Part of a small language model's weights.
Size: width 192, 6 heads of 32.
Architecture: LayerNorm before each block, learned positions, biases, untied embeddings.
Training: a variant of Muon for these matrices, 104M tokens, 6342 steps.
Each number is 50 + 15 x the weight over its row's rms, rounded and kept within 0 to 99. Layers, rows and columns count from 0. The size before them is the row's rms in percent of the matrix's.

# up: layer 5 MLP up, 512x192, rms 0.144, rows 426-471, columns 48-95
# down: layer 5 MLP down (transposed), 512x192, rms 0.112, rows 426-471, columns 48-95
# gate: layer 5 MLP gate, 512x192, rms 0.133, rows 427-472, columns 48-95
up426 097:64 36 41 42 34 59 66 40 32 49 61 43 21 23 46 65 35 57 66 63 41 53 41 37 69 41 39 51 58 51 51 45 27 33 64 28 43 46 82 57 51 61 38 27 33 51 51 26
down426 106:41 61 23 49 57 51 25 54 61 40 54 60 50 67 44 54 70 62 13 49 73 50 83 62 23 45 61 74 46 52 33 60 47 61 25 45 56 44 23 56 54 66 63 61 79 47 60 58
gate427 096:54 39 36 29 53 69 57 53 31 36 53 53 50 43 40 70 67 51 63 29 32 18 44 22 73 35 62 54 63 59 51 13 48 64 36 51 43 40 42 69 24 39 45 80 59 47 67 62
up427 095:65 50 32 43 54 44 54 45 38 55 53 55 23 38 61 60 52 35 65 57 34 13 38 05 36 64 43 37 19 72 44 67 59 45 69 33 44 26 70 59 13 33 28 72 61 64 54 53
down427 095:50 65 66 77 60 50 46 47 52 45 23 23 59 70 43 50 38 19 51 84 49 54 59 59 07 35 32 52 52 42 34 37 67 50 37 77 45 51 53 88 76 46 55 59 47 63 58 45
gate428 090:48 45 66 50 15 37 61 70 52 48 40 41 62 59 53 53 28 39 45 55 46 42 66 37 31 70 46 51 73 39 82 38 65 35 72 13 80 64 52 60 30 56 48 55 39 60 66 52
up428 092:60 40 43 74 48 38 52 61 51 32 20 44 64 63 43 50 63 46 37 50 60 59 49 75 47 49 28 63 43 72 84 33 40 30 54 32 49 50 71 43 56 49 42 53 50 57 53 36
down428 102:35 85 61 53 48 63 41 75 54 39 28 49 39 32 46 43 38 42 57 31 41 37 28 47 55 45 66 73 61 51 64 51 78 61 57 33 30 47 58 65 35 65 34 47 44 37 21 27
gate429 096:39 33 22 57 25 64 39 65 39 42 79 53 39 52 72 49 63 33 61 50 66 42 68 88 67 76 61 61 68 44 55 34 33 47 50 53 61 42 46 51 57 62 64 33 72 45 48 46
up429 095:27 52 87 71 35 43 57 69 61 66 47 47 20 29 46 41 61 67 25 65 42 44 39 76 31 32 43 28 56 63 48 58 72 52 57 68 62 53 93 60 39 63 31 84 57 54 53 77
down429 084:29 41 46 72 51 57 16 52 72 45 52 68 64 50 38 54 27 48 19 66 45 27 55 39 74 47 63 29 65 61 11 64 26 19 47 48 35 51 46 55 28 44 49 40 50 35 63 52
gate430 088:43 28 58 65 43 58 50 86 21 28 70 49 45 36 44 54 39 19 49 27 67 74 75 58 63 35 56 53 55 35 40 49 35 33 64 48 87 64 31 50 39 67 48 68 51 41 37 25
up430 095:66 25 26 68 54 66 41 75 51 37 56 58 24 46 36 71 48 41 54 57 77 53 56 83 68 55 61 46 80 64 29 53 47 45 57 43 62 63 09 42 55 55 38 59 53 59 65 19
down430 094:38 49 61 71 40 62 55 66 45 57 63 39 53 40 43 49 74 63 70 30 35 31 51 48 23 51 35 44 53 49 41 64 66 46 42 44 29 11 49 44 20 48 56 38 49 44 43 65
gate431 105:45 55 44 73 44 42 30 47 78 63 51 63 49 41 58 72 35 63 51 31 16 53 39 84 47 68 69 57 45 66 57 18 18 56 68 43 79 41 31 66 72 20 59 57 54 52 20 51
up431 127:73 84 34 52 37 59 41 39 30 62 30 54 77 45 56 66 28 48 60 54 26 49 58 49 67 78 72 63 54 69 60 37 54 65 37 32 50 36 43 35 50 49 67 37 37 55 56 47
down431 053:33 21 52 48 90 36 80 90 59 49 62 59 69 70 50 38 62 54 36 62 46 64 31 24 57 23 43 51 25 32 63 63 66 32 53 36 49 45 52 57 85 37 41 48 50 29 36 56
gate432 102:58 29 60 63 57 59 58 59 20 69 28 55 68 46 98 48 60 66 58 52 31 32 24 53 47 26 17 47 55 42 49 69 42 42 65 65 45 43 69 67 31 21 38 47 61 40 70 56
up432 102:31 56 71 43 71 53 68 23 05 48 37 72 54 43 32 47 46 26 47 52 51 50 57 54 62 57 46 36 63 54 39 75 55 46 46 55 57 77 40 25 59 34 21 75 57 30 32 38
down432 100:60 51 54 44 72 28 34 22 29 34 40 49 36 52 38 54 36 68 51 52 65 44 76 64 52 44 49 59 05 62 53 60 59 36 28 56 66 46 44 40 25 62 50 36 59 56 50 60
gate433 096:49 44 54 29 34 57 44 57 45 73 75 51 71 53 55 60 45 47 43 50 31 51 23 78 76 37 55 66 54 25 52 55 57 38 54 51 38 41 58 35 29 68 50 63 58 65 49 79
up433 086:38 56 59 66 68 60 30 35 62 58 52 51 68 50 65 59 30 59 58 51 41 27 24 37 39 69 52 62 38 60 54 39 47 65 38 48 53 23 49 79 67 50 49 64 53 54 64 89
down433 110:37 60 70 45 39 39 70 19 62 50 73 87 68 72 52 54 27 46 34 50 55 46 45 56 47 56 42 56 35 66 38 33 68 36 47 49 59 55 27 47 18 55 55 59 48 51 42 36
gate434 081:40 92 50 76 49 55 70 23 57 45 58 57 43 61 62 49 72 18 30 25 68 71 33 68 31 71 51 46 46 49 59 78 46 60 50 28 57 54 49 33 59 52 55 26 55 55 66 46
up434 080:23 51 57 62 21 40 70 43 49 79 45 34 50 58 36 25 62 52 62 45 56 61 41 76 76 36 48 51 25 31 36 74 33 73 67 22 38 38 56 61 44 44 47 42 49 54 42 17
down434 092:59 48 25 49 51 78 17 76 68 38 58 49 50 56 54 21 17 38 53 56 57 43 67 33 39 37 29 75 43 57 43 49 35 33 64 62 58 35 48 61 58 47 35 64 37 58 59 58
gate435 098:20 56 56 53 64 33 44 48 84 41 44 26 46 57 93 38 50 62 45 39 50 33 33 68 48 39 74 63 37 43 35 71 52 52 68 57 42 35 39 68 44 65 32 79 72 44 59 47
up435 096:61 41 56 54 56 57 36 41 72 49 39 63 22 49 63 48 61 51 40 52 67 44 55 35 56 62 51 61 71 49 17 37 56 45 38 61 66 60 10 68 38 26 53 64 50 33 34 58
down435 100:61 46 53 57 48 79 30 53 29 62 62 21 47 54 60 45 66 26 43 57 41 36 60 34 66 81 11 35 29 53 28 70 58 37 36 29 52 37 69 60 58 29 50 44 47 51 62 36
gate436 092:43 60 55 23 51 20 54 08 59 50 36 16 41 54 60 42 68 28 50 63 60 41 47 78 32 45 37 49 55 48 34 64 79 55 45 55 66 65 37 65 33 42 21 51 54 58 42 20
up436 091:51 65 51 65 53 63 43 59 28 45 38 43 68 65 67 71 62 73 62 56 29 35 39 47 43 54 60 53 59 64 61 67 00 64 53 47 61 35 42 36 58 66 30 43 60 32 32 57
down436 099:50 51 43 31 54 49 53 79 57 78 52 56 57 49 48 21 39 42 64 43 34 39 41 37 73 42 64 31 33 38 75 73 47 44 43 56 35 63 67 46 82 44 37 20 44 47 52 58
gate437 093:38 38 36 54 47 53 31 32 35 39 54 42 60 32 56 26 63 44 70 51 40 11 34 99 41 30 53 59 74 73 59 62 58 38 38 47 54 55 49 37 52 56 45 37 63 37 79 69
up437 096:60 78 42 49 46 46 48 47 31 36 30 35 60 47 27 42 62 33 74 53 67 53 57 43 50 61 44 49 45 48 59 45 39 35 45 53 57 59 56 53 49 15 64 29 59 57 50 54
down437 089:41 38 56 53 74 43 16 69 44 66 76 47 63 64 58 48 33 85 65 42 68 45 47 46 62 49 55 21 66 59 47 14 36 86 64 51 43 52 55 67 35 51 46 62 66 46 55 45
gate438 090:41 37 48 72 78 53 38 55 58 60 17 67 44 53 54 41 52 41 48 45 53 82 19 45 33 26 52 57 84 39 22 48 59 44 60 61 61 79 39 71 49 36 57 47 43 16 19 29
up438 086:76 67 55 74 47 37 21 43 56 61 67 45 38 49 64 33 37 05 41 41 52 43 48 67 55 75 70 41 52 59 44 72 42 63 44 37 39 46 61 51 42 58 42 62 56 49 53 70
down438 093:56 61 29 36 62 11 69 73 53 46 23 67 42 43 15 93 69 39 34 41 54 84 41 33 51 60 55 56 71 40 36 39 57 33 59 54 30 30 55 46 41 30 63 77 66 43 34 14
gate439 095:78 70 60 43 45 27 28 46 51 44 43 71 51 99 71 67 48 61 26 51 51 58 74 53 60 77 42 64 58 65 63 46 44 71 27 55 45 61 66 53 53 55 34 51 37 42 49 45
up439 091:39 31 52 28 60 50 15 61 73 26 49 68 51 44 73 41 60 83 43 57 67 58 56 36 58 42 47 64 64 77 54 55 36 46 17 53 51 47 60 39 66 22 31 46 79 54 47 57
down439 088:71 46 68 21 44 48 59 47 52 57 46 39 32 67 43 48 54 40 39 81 32 28 53 54 61 23 28 68 66 75 56 40 37 68 45 36 61 40 54 80 31 46 40 63 72 59 25 28
gate440 105:63 50 58 76 51 78 44 46 53 66 60 64 36 70 53 52 44 40 53 21 46 38 76 63 43 39 49 52 48 47 81 42 46 51 35 46 46 66 43 34 47 63 67 43 42 77 53 55
up440 103:49 62 61 60 52 51 58 65 35 54 29 38 46 50 38 51 29 60 76 61 43 37 72 53 70 25 68 74 35 27 28 58 57 31 58 51 19 59 69 64 25 67 58 50 61 50 40 37
down440 083:43 68 30 33 31 41 41 48 54 67 46 70 42 06 44 73 62 68 46 61 41 79 69 52 45 57 44 67 57 31 61 33 80 54 54 41 77 64 22 21 61 41 37 69 13 41 58 61
gate441 107:43 43 70 73 43 37 47 63 67 45 54 41 29 67 42 39 41 37 66 50 26 35 29 47 31 73 36 36 55 55 58 18 37 27 47 83 61 35 46 62 60 62 53 46 62 12 58 44
up441 110:53 35 41 44 67 34 68 54 46 28 54 38 45 11 74 40 62 68 60 58 56 59 58 25 53 49 62 45 23 53 45 63 60 28 75 30 59 46 54 56 12 67 51 56 44 62 48 36
down441 103:54 18 49 36 77 67 39 48 36 63 31 50 54 40 61 62 67 52 50 59 37 70 47 42 45 51 61 68 32 30 55 62 37 45 49 53 26 49 43 28 56 51 43 41 38 68 61 44
gate442 109:51 52 19 48 57 18 54 63 61 58 63 54 74 49 37 54 50 65 41 58 36 74 58 10 34 31 43 56 26 63 53 65 42 60 58 60 57 46 37 70 55 58 80 36 23 71 33 46
up442 106:66 69 36 32 53 27 50 41 53 70 35 58 56 43 53 57 68 56 47 22 51 57 42 53 54 62 56 53 48 19 55 46 49 31 43 38 36 61 40 72 59 52 56 33 34 61 25 45
down442 113:31 49 88 79 61 38 44 69 46 58 54 23 52 40 36 41 47 59 49 62 49 50 16 48 41 63 25 15 68 50 70 42 53 57 55 60 37 41 33 70 55 49 28 65 47 58 65 24
gate443 097:47 67 45 59 49 52 61 46 54 53 27 65 25 32 40 53 47 17 29 61 61 25 69 71 38 43 60 83 61 67 50 67 65 59 40 56 57 51 38 33 68 45 55 47 51 46 46 45
up443 102:64 66 61 60 27 48 23 32 49 29 51 50 46 29 34 30 56 79 69 55 82 30 30 35 40 17 45 53 07 43 63 75 43 22 49 48 61 81 49 39 54 47 39 57 56 48 29 64
down443 096:74 32 81 57 28 58 32 46 44 45 61 52 45 50 42 66 56 70 68 46 75 53 62 51 46 52 35 59 44 34 53 72 25 59 64 59 47 59 37 48 28 94 44 62 37 72 55 61
gate444 104:43 77 41 48 43 35 55 60 74 54 33 58 45 50 43 54 62 33 65 44 46 58 56 20 32 33 62 63 42 71 53 65 61 31 52 48 30 37 46 70 32 51 65 30 66 51 46 48
up444 110:45 59 45 38 55 56 57 44 31 54 41 40 53 48 71 44 24 32 45 47 03 73 60 55 54 63 67 41 31 54 48 45 53 68 40 68 38 66 50 55 43 52 15 41 61 39 55 49
down444 117:25 68 42 60 46 43 52 45 52 74 51 43 52 37 41 58 51 37 34 74 28 63 54 52 13 48 30 39 54 43 69 63 47 40 28 46 36 51 71 27 29 58 46 70 47 50 58 37
gate445 114:48 63 25 25 68 46 43 60 35 45 51 55 63 35 09 50 60 31 62 44 49 54 50 59 40 33 44 87 36 71 54 31 46 53 37 55 62 42 52 48 89 48 57 49 80 31 47 64
up445 123:59 56 27 22 67 40 48 46 38 79 47 42 26 39 74 51 59 56 49 87 52 49 47 58 58 47 52 76 45 58 54 31 82 40 34 46 66 67 62 34 60 62 43 50 48 62 43 44
down445 111:43 56 52 50 50 63 83 19 58 25 38 56 43 49 66 34 57 47 28 66 37 46 45 57 54 53 50 65 71 55 31 69 50 33 49 32 43 54 40 55 35 55 61 17 29 66 33 58
gate446 103:43 27 54 47 46 59 51 30 34 37 83 65 59 54 48 59 51 58 41 54 45 40 44 57 42 39 31 55 44 68 51 29 55 56 52 48 27 62 52 50 73 51 33 21 00 65 29 55
up446 104:47 48 69 57 48 43 62 39 37 38 48 28 75 47 74 41 19 51 74 59 26 48 13 37 37 67 47 51 36 50 56 68 51 46 46 44 32 45 48 56 55 31 48 68 54 53 28 49
down446 099:50 52 69 70 46 43 40 41 63 29 62 34 41 43 14 52 41 48 34 20 40 30 48 59 24 52 54 26 55 30 89 39 59 37 48 49 77 47 45 48 42 44 32 23 50 50 72 51
gate447 094:56 42 51 23 66 42 30 75 46 22 54 52 28 47 27 59 61 32 54 52 50 52 84 75 42 49 59 32 57 41 50 68 58 67 54 42 58 49 51 35 43 45 59 42 40 33 22 55
up447 096:41 47 37 34 42 57 58 44 81 52 46 48 36 77 41 31 40 40 47 50 33 59 57 47 32 53 48 34 50 43 23 43 80 62 50 60 59 70 32 84 43 34 67 80 27 84 53 34
down447 100:36 48 46 58 57 62 53 35 40 35 51 25 47 58 40 81 49 66 48 48 41 43 39 65 34 41 57 46 48 36 68 60 63 42 68 41 47 43 50 33 34 59 60 50 38 66 36 57
gate448 092:56 45 44 62 44 71 30 38 15 47 40 38 51 29 51 52 62 47 44 39 33 06 56 33 12 92 18 57 44 54 68 50 49 56 63 51 42 63 70 42 65 50 33 41 67 57 43 47
up448 101:57 42 69 49 28 47 33 31 56 58 67 89 37 51 36 53 62 31 54 43 83 64 32 82 61 50 71 58 44 49 27 72 29 51 60 50 54 53 73 36 52 63 51 61 35 38 42 79
down448 125:23 57 45 54 55 84 66 54 62 57 37 48 55 31 43 37 49 43 75 48 42 81 63 67 45 39 41 36 27 42 48 53 65 37 50 94 48 67 43 16 64 85 35 31 45 33 43 39
gate449 094:32 49 03 37 38 37 46 49 58 46 60 48 52 62 54 59 58 50 57 77 24 59 56 37 57 62 60 53 51 80 44 49 54 74 52 54 34 53 53 61 44 44 65 29 22 51 36 38
up449 090:68 43 26 42 56 49 45 52 66 72 39 66 45 70 90 70 61 17 59 63 20 58 60 42 35 47 67 44 54 60 45 74 78 59 39 67 33 32 58 52 42 61 49 35 44 45 28 39
down449 089:53 62 49 55 28 33 39 49 38 30 34 63 53 48 22 50 36 68 42 53 60 48 47 33 50 42 29 38 48 59 33 00 54 33 56 45 51 31 32 45 53 52 28 37 75 46 44 56
gate450 102:61 81 52 66 74 51 58 69 68 61 84 58 55 22 33 65 35 52 26 66 55 61 78 39 61 36 39 38 53 56 53 50 52 57 45 54 71 59 62 57 45 43 53 24 43 52 43 48
up450 104:64 57 76 84 43 28 37 66 66 61 35 43 50 63 33 36 72 52 46 51 23 62 15 50 53 59 72 46 41 65 43 55 61 57 51 62 55 57 48 57 36 32 48 34 62 61 37 55
down450 103:63 63 40 50 55 86 54 46 44 44 61 21 76 56 23 56 51 64 28 69 58 43 37 49 53 45 67 56 58 44 80 44 55 49 44 50 41 35 55 53 77 43 65 50 46 56 59 43
gate451 104:63 28 67 39 30 53 53 85 66 68 59 63 51 43 08 27 46 55 61 41 56 30 81 40 45 41 45 57 26 64 47 39 39 47 47 66 47 48 31 60 68 53 56 45 46 38 47 20
up451 099:33 27 15 54 79 46 43 52 58 62 70 38 84 49 67 55 37 27 49 48 63 46 31 43 80 65 57 46 35 49 35 49 44 55 36 63 82 64 54 64 48 54 58 49 02 76 50 55
down451 090:65 27 53 67 55 66 58 30 67 42 75 55 51 47 39 53 41 66 69 39 51 63 86 69 69 54 73 65 41 74 27 51 52 38 38 12 33 36 53 25 61 15 36 50 47 27 59 54
gate452 092:66 66 65 80 37 46 73 51 42 71 58 54 49 62 60 24 58 55 29 49 62 82 53 33 53 61 59 36 53 37 32 45 62 46 50 52 47 67 63 16 54 68 58 20 53 24 16 29
up452 088:69 45 58 49 55 55 55 51 36 54 28 61 32 41 29 39 55 68 40 38 52 34 38 33 68 53 58 60 57 25 39 49 72 42 40 56 23 73 45 77 78 25 30 33 38 71 48 71
down452 097:56 74 46 50 46 37 52 60 56 56 49 97 61 60 66 45 41 71 51 69 29 51 35 54 48 59 64 42 18 56 67 52 53 65 60 78 77 57 63 43 59 72 24 51 38 68 36 63
gate453 108:61 25 30 40 39 22 71 57 43 23 38 61 67 26 51 07 62 59 32 32 52 53 68 52 52 09 38 57 71 45 32 60 60 60 55 49 75 59 56 69 21 50 51 56 66 46 70 40
up453 110:79 47 63 31 68 57 34 48 27 32 58 58 55 51 53 46 47 57 58 27 63 35 56 68 72 24 36 99 66 56 46 50 62 47 45 50 44 59 44 44 73 23 36 51 49 44 61 61
down453 104:37 36 47 47 61 72 63 33 52 56 44 93 36 78 14 46 54 46 58 37 51 59 54 23 85 61 81 54 28 66 53 43 43 39 49 75 61 54 33 55 50 35 48 62 38 75 73 62
gate454 101:51 42 59 58 61 66 19 25 45 25 54 63 63 26 40 41 40 78 31 35 48 58 44 50 32 23 65 60 66 49 53 43 33 42 64 39 35 53 33 35 53 49 64 50 62 27 32 32
up454 105:32 54 36 75 46 54 61 55 55 53 40 65 45 45 66 60 38 73 37 60 59 66 55 51 61 53 70 54 60 44 20 56 74 54 29 53 57 41 52 80 33 51 71 42 86 52 65 28
down454 099:40 68 25 59 58 48 62 41 70 68 50 60 40 58 48 71 55 84 43 28 62 70 47 34 74 47 64 63 48 53 59 51 52 52 33 32 47 64 56 48 61 52 83 69 62 48 62 14
gate455 088:29 46 57 33 37 57 62 22 59 37 59 44 52 56 69 62 49 68 47 21 53 35 49 42 40 57 52 28 69 32 55 68 40 37 71 67 51 52 58 55 62 48 34 50 09 38 77 57
up455 092:49 36 67 19 33 38 64 53 26 80 45 55 38 33 77 48 52 64 78 55 08 64 44 43 38 58 60 54 72 24 48 58 72 46 12 30 49 42 72 26 24 85 51 41 47 52 43 52
down455 100:28 49 39 58 86 66 54 24 71 40 38 51 59 80 62 44 49 55 34 37 65 50 67 57 61 46 61 56 57 48 19 35 71 46 53 62 64 45 43 50 48 54 68 55 79 49 55 62
gate456 103:87 36 42 45 36 99 50 68 50 58 55 73 20 71 52 47 25 61 69 53 32 69 74 49 30 30 51 48 44 53 64 40 53 68 34 53 71 62 34 30 29 58 51 48 55 37 69 38
up456 103:67 24 49 42 69 71 51 52 66 84 38 42 32 45 65 52 36 42 45 36 55 17 75 41 63 47 63 67 65 65 79 64 33 53 61 42 29 49 28 53 66 36 47 57 71 79 83 82
down456 095:31 55 34 58 20 53 64 26 47 29 62 76 47 46 45 38 32 56 41 62 20 58 74 48 38 47 71 56 74 46 56 47 69 34 39 88 75 64 80 79 21 26 50 71 55 31 68 57
gate457 102:39 48 50 29 49 37 34 55 31 19 52 57 67 52 52 55 64 60 25 53 62 51 35 41 49 49 63 39 53 51 37 42 28 72 25 78 52 76 41 52 65 43 78 50 41 82 57 30
up457 105:33 78 60 58 52 52 41 35 41 34 58 58 61 34 52 55 70 42 61 19 61 55 63 39 42 49 45 35 37 42 44 35 38 64 26 64 57 52 68 42 59 60 35 38 52 51 57 28
down457 101:59 75 40 48 33 66 45 60 67 48 64 48 55 69 50 36 47 69 43 61 57 49 68 38 65 56 52 40 21 51 43 60 68 22 21 51 57 65 83 57 40 42 43 58 46 59 30 24
gate458 097:61 58 28 41 31 63 72 90 51 49 50 40 61 68 41 58 45 26 57 57 47 61 74 55 29 36 56 39 46 56 52 75 38 27 38 51 59 27 32 58 67 42 50 61 52 19 41 58
up458 096:41 41 61 39 45 67 72 83 46 43 18 56 51 68 27 56 30 45 54 57 40 47 41 22 59 45 44 55 57 29 62 51 30 36 60 54 32 50 75 32 50 45 57 48 46 43 53 21
down458 093:69 42 75 46 29 60 45 45 41 43 38 23 59 64 47 63 32 44 38 18 51 25 38 74 48 53 59 42 50 77 43 76 47 49 20 54 36 36 82 44 52 41 78 37 29 43 78 51
gate459 099:87 72 61 59 34 43 66 81 34 53 64 36 36 50 53 51 44 52 41 42 57 49 41 62 55 43 50 79 59 55 68 66 37 40 46 55 30 56 50 45 35 57 48 47 42 27 66 38
up459 094:39 39 63 42 41 38 36 22 40 47 61 45 23 43 71 53 35 67 76 48 44 36 61 42 52 16 48 50 70 52 65 68 40 39 72 53 36 41 90 21 47 50 57 54 66 37 18 49
down459 090:37 40 81 51 59 58 45 30 67 44 38 34 21 42 38 61 45 46 42 27 45 58 66 57 61 28 51 41 62 73 43 34 42 31 42 54 36 56 58 49 43 45 38 72 55 31 59 50
gate460 091:73 27 37 66 47 62 34 64 65 19 63 36 59 49 74 27 40 67 35 45 53 47 51 84 19 43 74 60 48 40 70 47 51 41 24 30 39 36 67 32 20 49 57 34 64 57 72 59
up460 093:59 71 44 32 60 63 25 55 35 49 53 59 46 48 62 36 33 57 76 60 60 72 38 30 70 64 41 41 62 35 53 41 47 25 83 44 43 54 58 63 51 41 57 44 45 46 55 49
down460 090:50 54 51 55 06 39 71 54 67 67 36 33 33 62 62 32 39 27 48 52 58 58 29 59 47 71 81 17 51 64 45 57 60 36 56 54 54 57 65 49 47 56 35 49 26 41 58 49
gate461 105:59 41 42 48 57 32 49 40 60 55 58 59 26 28 77 48 48 55 72 38 35 85 63 50 50 43 63 52 76 32 53 53 57 72 71 33 42 68 65 28 68 56 60 29 44 40 53 58
up461 100:56 48 55 35 47 42 37 76 52 65 77 58 24 31 69 38 36 72 66 49 87 76 65 59 54 54 56 23 67 49 54 56 55 51 68 59 60 61 84 43 56 67 61 47 60 56 46 47
down461 100:50 44 25 63 69 32 33 73 64 49 51 16 54 45 55 31 10 37 49 40 66 43 85 54 34 42 41 48 38 50 47 66 83 61 57 41 73 59 48 31 49 18 57 19 58 51 43 50
gate462 088:53 45 55 53 29 57 64 33 38 68 68 43 54 58 64 44 68 54 58 61 35 48 57 54 29 36 47 45 34 46 28 59 64 17 52 60 71 49 47 46 34 52 47 61 43 63 38 49
up462 081:58 63 60 63 43 68 48 50 44 50 48 38 70 39 59 38 62 45 44 40 47 30 79 39 22 47 64 20 43 60 49 44 78 36 60 53 16 45 43 43 79 91 52 65 31 44 70 69
down462 088:29 58 33 68 28 53 85 58 84 57 50 96 76 55 55 77 55 54 87 34 64 58 63 47 53 61 39 27 58 45 64 25 45 83 49 78 47 56 36 57 46 52 67 36 37 34 28 66
gate463 089:50 42 39 34 32 42 43 34 64 37 69 67 54 32 50 29 34 47 49 69 61 26 20 54 40 56 37 84 59 55 41 54 68 17 37 36 60 68 77 39 47 65 50 20 35 27 52 47
up463 094:67 44 54 52 37 51 61 51 53 50 33 17 59 46 25 34 54 81 50 45 53 38 35 72 20 67 31 65 51 45 51 62 68 53 49 54 19 69 48 41 48 47 66 28 61 52 68 45
down463 111:54 35 54 46 55 43 79 50 32 04 43 32 52 43 49 41 33 28 64 27 58 63 41 42 42 31 43 55 44 15 39 43 47 23 43 30 21 52 69 52 59 84 52 28 51 44 63 60
gate464 059:56 94 36 35 58 74 53 42 50 52 51 18 80 55 36 30 44 60 61 67 53 39 36 48 63 63 28 90 61 49 36 64 60 47 60 46 39 41 42 38 48 31 48 71 49 71 39 46
up464 066:45 38 62 53 63 58 36 63 41 37 59 50 34 40 50 46 23 49 34 51 44 46 56 57 61 37 56 26 27 34 84 63 35 29 52 51 54 60 36 52 58 57 65 49 49 58 44 75
down464 083:71 23 45 42 46 36 71 63 52 68 56 54 45 57 37 73 80 39 46 44 68 47 59 46 41 40 57 43 44 55 37 41 72 69 50 29 34 43 55 46 39 51 52 55 60 54 67 25
gate465 090:45 58 39 61 54 53 58 59 53 55 35 48 61 53 62 52 73 47 07 35 78 71 58 59 41 43 46 39 68 73 69 39 38 52 53 75 66 51 72 50 56 56 53 51 40 31 49 21
up465 085:26 34 59 42 62 42 49 57 38 53 33 49 60 49 49 54 43 70 33 59 69 85 43 52 54 41 35 46 60 72 32 33 46 23 60 74 37 26 43 55 52 67 76 52 54 63 35 44
down465 079:47 52 44 73 49 44 46 42 61 62 43 01 47 65 41 45 40 67 77 44 47 97 47 64 55 76 53 23 53 28 63 38 73 42 54 53 37 50 40 54 64 77 57 57 67 34 62 24
gate466 115:43 53 08 72 43 25 48 45 62 62 37 70 68 57 46 23 26 41 26 12 53 65 58 47 53 32 33 44 64 48 29 60 77 44 29 36 58 59 32 59 67 32 34 63 56 58 32 45
up466 121:32 57 43 71 59 63 54 29 59 60 57 58 50 35 53 41 48 61 38 37 70 82 52 41 35 23 35 44 56 63 42 29 65 47 18 49 53 62 43 34 56 50 46 72 20 40 40 41
down466 083:67 55 44 33 67 35 64 58 51 65 67 80 44 37 66 26 62 40 48 47 59 56 66 53 30 55 35 39 44 57 29 55 46 21 61 45 78 39 41 52 46 58 54 64 59 56 67 40
gate467 109:45 34 34 37 59 44 59 52 57 33 76 48 35 66 57 34 31 24 39 61 60 58 22 58 20 52 44 21 49 76 56 28 49 58 64 68 45 23 25 44 62 51 32 62 49 56 34 42
up467 116:53 74 58 48 46 70 29 49 41 79 49 36 43 30 43 63 61 34 86 30 63 68 64 25 52 52 36 32 57 52 42 69 20 50 40 30 40 43 32 48 44 41 59 59 46 05 50 25
down467 107:54 76 66 44 42 45 43 36 53 77 64 41 42 65 58 60 08 67 52 65 61 47 71 56 50 50 34 57 55 49 40 65 26 38 74 48 45 45 31 70 24 43 55 42 56 24 58 46
gate468 109:46 77 32 37 72 57 37 44 53 43 43 69 48 22 81 21 50 52 41 43 38 45 35 38 27 61 56 31 36 77 84 48 54 47 36 66 36 44 43 28 38 40 70 37 41 74 37 38
up468 112:32 38 62 39 42 63 62 61 42 54 38 49 37 50 51 32 70 24 39 42 41 38 55 53 49 35 75 72 68 20 46 53 28 29 60 55 46 32 54 32 61 57 27 53 52 30 58 29
down468 099:74 22 34 44 46 61 62 48 56 52 57 69 54 57 55 65 34 64 46 65 53 40 46 23 48 74 60 55 50 68 24 52 48 39 82 46 36 60 49 69 54 29 63 43 44 46 74 18
gate469 109:58 71 30 36 53 39 31 42 61 50 61 54 16 89 45 51 20 31 55 60 70 46 54 57 66 58 44 09 52 64 45 49 49 62 44 51 94 83 60 37 62 58 31 61 53 67 54 53
up469 109:52 41 44 79 62 19 62 54 36 19 50 57 54 44 48 52 52 19 53 52 26 44 33 37 77 69 44 51 65 49 31 56 60 44 48 47 42 61 66 21 41 68 44 38 64 36 60 65
down469 103:32 58 55 61 50 50 70 49 85 35 52 41 58 27 45 52 39 42 30 47 47 59 63 74 60 66 50 38 56 65 61 45 70 58 53 63 50 47 38 71 54 58 19 63 37 51 49 69
gate470 109:42 25 21 55 58 58 42 58 66 59 44 53 50 45 33 65 44 30 56 64 61 65 39 72 64 45 43 57 74 56 36 51 25 53 38 58 45 37 54 58 42 22 46 53 34 66 76 43
up470 100:52 39 28 32 59 35 42 40 87 85 57 40 42 66 34 31 50 56 51 66 65 63 39 60 34 42 57 41 47 38 38 54 39 54 66 47 24 33 81 67 35 44 38 61 40 69 64 63
down470 092:42 54 54 61 41 41 44 27 55 60 66 57 69 72 67 64 44 57 49 66 49 68 47 38 52 49 67 50 66 65 20 44 48 50 23 70 46 48 70 29 46 32 38 21 23 44 68 57
gate471 114:86 57 38 56 44 53 56 54 69 75 54 69 59 48 47 59 38 39 51 73 26 44 48 42 74 50 67 36 58 66 66 51 70 44 52 53 49 65 41 73 21 50 68 29 44 99 35 15
up471 107:84 33 67 62 41 64 79 42 51 31 47 62 61 70 67 42 23 57 44 53 64 54 66 66 69 56 62 30 30 46 58 51 56 43 44 66 55 69 26 45 41 32 46 62 80 42 20 06
down471 102:55 63 41 16 26 54 65 44 28 70 50 62 59 59 59 49 41 67 51 59 29 72 32 52 37 40 62 51 49 49 71 79 49 61 43 22 41 33 47 46 52 41 84 44 52 39 48 47
gate472 107:78 65 24 35 70 38 43 93 41 41 60 35 56 28 48 51 53 56 45 50 20 29 76 44 34 25 84 42 61 65 60 69 24 50 29 35 65 44 18 58 50 37 58 35 70 50 35 31